From a checkpoint of a small transformer trained on Wikipedia.
Training: a variant of SOAP for these matrices, 284M tokens, 2169 steps.
Each number is 500 + 50 x the weight over its row's rms, rounded and kept within 0 to 999. Layers, rows and columns count from 0. Numbers have three digits each. The size before them is the row's rms in percent of the matrix's.

# layer 7 MLP up, 320x128, rms 0.157, rows 9-42, columns 0-63
105:430467599362493519414463550453429530505475392503580507528411435645554456547543523463392501473471562528553440532505575476437472501517435469543527525448553487507488547451526517551543525566537406
098:471506540497572479433510503546475447508421452503456549545469555451584541540442415472535525442500494513478456552495485511406555532468422614609410519571528494432460451557587462608467530479456537
103:505527527538567502502456497549578474452413461441553572523542466577469509545562523518512451439535569547510512518530555541552475610526501548576488547578503532450515659387560525501518500486586558
095:471390556523541544444513440518411516525493500524459557447485570491526475558517514359531462417558518519500497577548491457477475540539525528549466476542552541517571503486572452491507476429518423
101:445483509497503510389509525473463574521556534455468538560509556490495487438521522482504538435583488566472482467516470537656373447500422527495505583506523473484481570461423487502532445459551536
109:645514566510472443529507514472457566452519507553517566522497440581502549521449520474520493539445399491495505520572524481506556544559501622560534474479561469478468460487476540418513592522546533
104:441532474495543504479564376506421528587488494614542497538561489420479433462480489524552512531532523538461476467408599451565422484525465484472528482569423463595525547626527494505561526473567534
087:490548523525463496471463597465522498474528560523551567476459442512544538468503492434372477441575501441497543475582526462558491504361563559438557396596561469560512470550491577594527488592547576
105:496510515486558498485483476491511540466487504536502470393507404464421517550549468521453443452496532532481496536514534424521452441474527403557553579516495472550515467561449518474524516515393536
096:565604536515450447453535472542482475532581502514502507542524484584483533468497542434383499473476577579417561428453439537594522429518554498477487444511365499441541539438449503480489452420444454
094:441513579418515583476558550553441561476454437444512514392577518525487587512433421478517518497504542537460532571458496508537464554506429534573466523589515601491578519449522429416500476586471476
095:472502468465557489510410507438491565447477460528454533500462509521562626556454375470553558489485529537444442572501545432417498541524445486538512513490499502419438477549474572527410495568603538
098:436531523437506441456460518506492464557537482520424503517455416456523485530504530456490519577461499596512469493565536483596458414571554517418499450377464429558522493618435443526446447543505557
105:559480453500535418574508485567553406535470511529498454523522508497491448462530452568558449445591542411609420475430424468472535564483497522524494545394553492450464479493393507383486503511553509
094:423483477506523560533505438525432416650433502416414482463576580488498469526509405507636490501474551438508504560542528627472533561504410524470513463442470483485504557441428473533480482456533464
097:570462535553533512487527489552441442462474545557534468524525530507455408510501458496557425446524522486464522452550442551574566555484556579523561549462512544556589470442462410583477482443585467
104:575428528435444499487482413485517471560522473575509571540439507422446576486447482575492493419432579549432470510548398388533482595510477443491512518574576503547500607516577568443551521475603509
106:511473596507512500473428538454498397508499504563459528567533568474488493555422587523581553555465581493513514460436431464425432520504448466561543512369515364478484398592500555516473543458514391
090:537506518503485461473499565502521556494577527448491464507475491408582588503559496544524427498471495470491548477624495497514473408507446490492515470529581467637481553469531492571462517536534481
097:571453434546539504470474423570466484443508448553553469551451519486512512451505485506479461480490565480474436493465605510434576501374462493461527458401519523451471573588530526515531576501472446
095:563462579563534454495513455532459415493491619460518433531610535501592497418414425493499533544476573575499540431458509470506450420460426545393501570512434509549505503527578511463450520487533551
092:490531518556461471550543568503449436522406426476473531466436517418537495465486492518534470516415421447542452415534500470507472515397470369445592556521459519502504532537600557525445523421522510
101:446538542453486486489640470418500521466552467555534516387542518391471450481577441576462461464565566535584505477524590568455506536498517481518536593444533526506514514476501504478450458448513582
099:429467471451580507551555526451538538442638504442438450466414498500574460525421500508435596516542459567477539474504516503498453485580552502424479518453479349514470396478520539481509511502400457
107:391497417509537558628482556459490439552528480560426450488527480571520618505588487479510439523501528547489513511585500473491520455537489604432426556495426464449445492508540480417497458541529529
103:546573561505579445448406495455443471564525474466552439530447587447499491531473508477484550446511446501514442431501488519461444424442481430527501507489509455568592470548495548493489523428544567
103:624495468575509429480516427523470473484557472510410492458454469512486465468513495525684456426475495524525535442555536395481463526508451509462576468473483489527490528524519508536502443565541537
098:607552516410537445521517453451555496476592510490533407489608524452558599623461497442494402509500483478525491411508478533359435509466461490531417422485595534546499527490539492496512550512513507
104:462476493420453575504469542448452507504488419517443435550453490381544467451504506563542476472380575567493447563506503434498472520477524546470498539520458435412532511390497542628503498484602542
096:558464489360558552464474494518415458518441563508552523572500494479509428516457469446527561450576536569529480536507560514479447411480430604554552423451540468533471534527512522471482538509573502
087:577564560478498505486538454426479483452469502487476393492477466478534494616578504457522511558569485551585507423509494570455501440481479546501569557540465403563531410509475558564496423483505493
105:517462528465395468516533538507447503500529428474451474439386461543492486532493506531513452563475422445485472439411586503430518487536431471476597456486563543528548464523440485410513550534483460
104:570470450441489552541432546461439499580478496474507453490400382470547595529401514510479547455481550474494518516528421531555510495451463510519517515547541438453545503484486477456554562552480568
105:569506555563503437489448470587475497571500574523539442540563493501446438459498428472485561506539478511570412473502481477461505598461477449518588540457471444523535514541481553439479551499419558
# layer 7 MLP down (transposed), 320x128, rms 0.17, rows 9-41, columns 0-63
095:480486429546477473558512480504507483422565470493467579467578534462542400605461554528545424496435566385550446492513496413456525597491571538417462544532533482530474468619554477468486517487596529
099:542405586478548448471546423603558531535517466645466481451513443488526385471481456522587409506482540506522545511401522521492491545552472522429572487517465599381476556485570543491438465537510552
100:460405405446495459527462518422449504466532552436448495564554490501519504426536469459592553496558405507571523492538440505442537447499533494437493480452505524432476513476461524409448475459562420
097:504399493485427428531475477548590434396482614465462627542520538382566512499438418542478450529505501420436452565417552511509496552466468482500577502506543445450513503486484506529497569498514570
103:528560557538459572467525482500424452590415502536491500490490442513521546542556593525507486437466460493550505535487530489457458467555548554527534417530503457497541577586557450501506497547499628
106:488418613538540504496586496510523536550475511560480505492496403502552593415459512435449606478412433485574452539593575515467600481540462494496473485449547491542513542616473522530481497581541573
102:510452503461424548453580572451444529483496450539491502556569517456434491563509430497468495512517628502520431430480566539573420465443653456546514422472542487526493475506476457553477428527546531
092:565427532533546511434436428446518542458497443504506492478466509505431497437504526570521486528591404463516500414444540434495618503534460548509450545519477498593509546575513536484623393567420516
098:476540452463424421474523432479502517627452394498538448438511426495461517513520532515513453422498439523458509574519514533536523550539560551507386468466553419564472460571561542476588479573510478
100:414585522520489488455593434561480607566476480468527517475510609514507486514499543552532423549526565618588441532440515434523491504434518560510466518498484493529555456564475441588561498566628533
095:496524536478457439443435503517517472512552507504463554484466537509540539493538546536505550520472556517580425493568429529435492583535508497495492528512435458636512501497483523573446543458485566
097:534511512500521493410464641503538423515414537554417436498487501475510510527478452485534487475404455438403561507478549527568510543524441524514500436479470494369469525533485587489497598555485494
091:510574439464532457529502591558505506604448441513518530618447634555575500523514452548432465530506472580472576503515453488443409551472533404527496511419514484410499494491491419558499501426455469
100:619483532520527434542548518389459532511461581505432554481494412471515449451486439503542462447400412503512438483477503466478445586524464506570544444541445482536491527507556527459501410544562476
103:561543433459464518504630459464548480530556506493620456530491474487559534553551583550549564519540416485455482416531483457497500503466548437465476527521471500526515589535544509558478538409536460
103:456535404539533404427527530534510489500520456661440496505545560543509509472509509505473528572454487472513419531453492493509491416492575567449513536521513543521472455381540507530526543537330482
106:452461476399517442516542533488568521420446557534515483492461440501526489562402570493537525527480479449533572611451518456481524526481444419444537483531481525520498357457380545567558504527542507
102:495522533457467530486460512523603485536541437500454479535465527468506453592524443495565426582569495494411537457469478465485534518559441535476450482455450542506503544496513431520473396482531525
099:620452484567465506532442386414510505511502498573608469492465470524506453533370532447489552568564466451477507540489549475543536501488419559472579480412597537472631518561550450469490513531486557
105:523399466464471570505455495536535569490428481538487485528463508534515481529583428519458470532513525545505536456426537462380525492457521570484439492530410531477522504402443442467462598561431528
104:426480476479464544450452503480448510529554448494562474551518521464460471512480509460406478581480526509491453468451508473633532478457363422510349527524488482538574494572488494539514487493493423
103:509523516542518556507529606458443486482574662532537503531527487513506503601526480452500473483546528401459511621534470520505490556602490485502498521502533519466504487502395422508465564531489514
099:435478473516496538466477488451441523465463523477433530447543503474589511447460532423448622458491512604528509487509478587475584569476599543449392412446491514413472531609565505508444499448522431
102:496470516535582451433459523538542602554485447508531469492430520545509522538466400504539531620482596442482501514549619426542558460542462393502502486540524457482523573516433486599518533491465483
098:471539543477441502388475475448458596473445462545549583489533447561482457471514377554395456501576546435444487557446510479453504523483577480563461514540504470526480442502518552513555559478446528
095:491462480478458474454505526484498488573455419557511498517543481652454584483542534484452545531549498489505569507450448506545427478431469463605549464615531489559488346461467454433556403572516472
099:530602491427511531505497550468478591583462524516479510445584529457574528467476556555449545479479458417548524423466509534498454476552506579560521445482450523513461445516556518496511434439461538
104:542454479530505473476499623526437524528522607448486533462544547480515486504389543526479507412491513459540502359468474556440486475617480398522502552544533513530428526521481561473410521560541481
105:488462512465548581497418482465526595527449452463553513414531559522418529549506522363476567448473530518494440496497538517574537458494608464417471486563560542558571401513496403330489482465427461
097:583520441551457439485507519520545464431536424572499320506529464487563491578492451519523424449543507481446418587470431496563549508505428445413501399532514510569569496497507488559480484456501474
095:559453529497398550475500483536476481477483555512524574461581502516423546427620527434504521413450455559502486535521448435470389506446522451568536507545579460437562479608556465522503459477464479
102:514541486416442484502509475481391455490508494503525503506569482447554496440508491516486475520523508590507489486544478538459526574578559475442497507545470456450483508517492497516481367466493469
101:471532449455529481591433551477487501563458449501420513552531507493545479549540467509526542518498507470399633488492436478471519532335464464558541495466494531504534540570436443468489529503436506
# layer 7 MLP gate, 320x128, rms 0.165, rows 10-42, columns 0-63
102:575503551440527485429538493513577529550451472506482470493570438464438429544493491536440533353534530478473486537447547471482540485512510546416531531598360493522520395465494544428558535586505599
101:544537559386532505554460514573570507512581545517472557503452450579526524389566513457498524486556529489482445488468558470530425461485497524360533473471492515519453490524441502506575563411509425
094:459457580408564499495460508501558530428483448468563502505543485515481479461509456591413592555489512512549481487474499496540539544522526421375507542450470507534519426484414491421502517603533452
116:446438524427503546472507487436520573430520454518473411463458593456531439404470496486496497465489534508498570504493515505517608531547479476496493572504514495466517401575421452439369483586431480
100:479512535552490492628545539480484458584505450539518537484545519524499539498557485508552540477474541532533562414490384441539465519500473451503464597500371481586489445444498451516529431538479477
098:488460475583506497587570584610519523531526500498449454388464575518510494543564473461373467536497484535569530546450555470508513426524482576404542505607407541507523533505400550533439461549408426
086:481554505539494464480465538465521503429444472548384610437515532517562423586496447438490424421471504461560503509489461495470443486457425460508477530427460565417578512467490437524575441460586460
109:500448529460457398536457455488510497536484482479415578479505441511458480515578532515450547472511433495534513534497466450553453575515453384419423465441433526535472536508566467478484518543573559
096:492432581462538454530461548581481503446433560554542408542594547519499432520555482511547459538518524415570510506537595514540477529470439472501517583502486501533503442496505492403574536555575480
096:422520548535523436463421540528452493481527632421458483576528555580587505533409507516543551547486476487539469425561535508567453450564491389452483483526499444530558493456487443454523599515496508
099:471461569481499505471455567520554550446567492526411521528578388451489497460605468586544475456536502451519494521563549499499493471579575486535554529516561525535529584514511444501575438563502465
099:428636516539499521463514547535528524447535453458416467555537499523548545529506532505543476514539442567541529555575543433486529405458570520494479421547453542517463558525535428471510494473488529
108:617472461478568427526501557477550429520492499535480528503440494534600563522456343515564414509544547487629486519421437466514487519514502458514483522504473449423421471519486457538435493487588456
099:458508545540500576454503469455558509544501427503482486553445486448399491574496465429504614459439425459482591515515523502441469487499497492539568507549561494462486533497476494570505539508548475
100:480574503551565458484503505442479448579548491548427555416473544531522435397527498476498450542560507496462495554583432635515454458494554496454432507525504552514559486449472547446582434480487545
107:549485602520576493480515509476547526557517487498541535461530497479547483444560501455518419487515453518450491442535484538548539410485559549530523502462509507556494479462482452542448530464423494
107:440549515477567540467472555486532450457495552544573446516486532406543449528452488488521463498524502610496497554516506438513540506379551520500514460519485525414487438457458541397459425521597541
090:427482503441551444442392490551440555476475448579531535502533513531400462517494433357526565538531513522594495470528453517511528588522463475563503429442540512431537413527542474440487545534468478
100:492505549500524516587443523484492495547516442470465526469604571524495514453451518461482545467572515475446466518465543512512537514481504487514416431596425576584524480521635577608515465438396454
096:482517508446571503554449487587624493606430479605522608450477506495501422532558512513546460504521492430492471482393427464540530578460515469571511460499502525528566511405508405545512545477552547
100:477490505513514431471504639435445559453433500462528466527509474500510538411490453474405464498411517448588547536497533529505516521489382446421524482505478554468504643587600489526468540480475457
096:444580499468489628518461568499448523564464463486487597404466482482473517525506547514521421549643437609645469467528482562582427508439494477449467495460417555530463464486491477537496535479563476
098:544539473492473422489492525457503502540562530404438489503429526485441521405451553434487481551501514511551400577463488518515524443476564470557503466487471451547411460516480557525503362529413542
099:446417486605516516455519440529497564442446499569507518551452509506500419476538471597488533529498543490382493548496513516512435599438475383529499467539441538556473517497449527453467527431409537
102:407453493399541496491471451551496557489586415471477474450525483553439484607389481465546566485527484534539519508555517577537505439484527501519586571629464436559389551494500454481503446551507505
095:512464569622528489425510450488494499447533478557417481466486471514513502530375499522624434511494548528491448440480469471520544569537495549518531601460469545507496412476408499469388525532523542
101:449596396509507617547575484510454427486572442484516496503489472504450435525509442460505463483534506475581503503518478497535466506509584460424486500472515527487595506471453549575464491468568551
098:505513507530507492528483544475536416555546489457451551450490562559504439445516474452517545495596525481544601364446506476402473561505536446496471494482606566516581419499501461545544505503410425
097:483499493488560526521613558555529393478487495436539440570437475553476537521438488465493504545516521478466546449441496499464484465469500496523543450475512506409546565454590585508535507483490558
100:550590585442506427505539463453518436527485436465425482469475495541513474525459449472492551484579491608450541502514449430495452558493482469580580528720455404507512449518469558469534447548452420
107:509509426517540574539539529507487466485479468528497514474491450623567589559478506576505419513455522515545597452509514485409522553528575566497476502502549515495598555474421456462513496455439483
097:564466580537509509528462516603586540550479445504502440637508544469559445453384544450467504542533483538455502498346499464497473576466495446516465505466555476536563467545525518452494436508499559
105:500453574491537515500471570512488556527444604462538539479509522497567437552508528510481448513630438583567578598434551539508500472450570462504479486361443465458454522552546396445535552465538556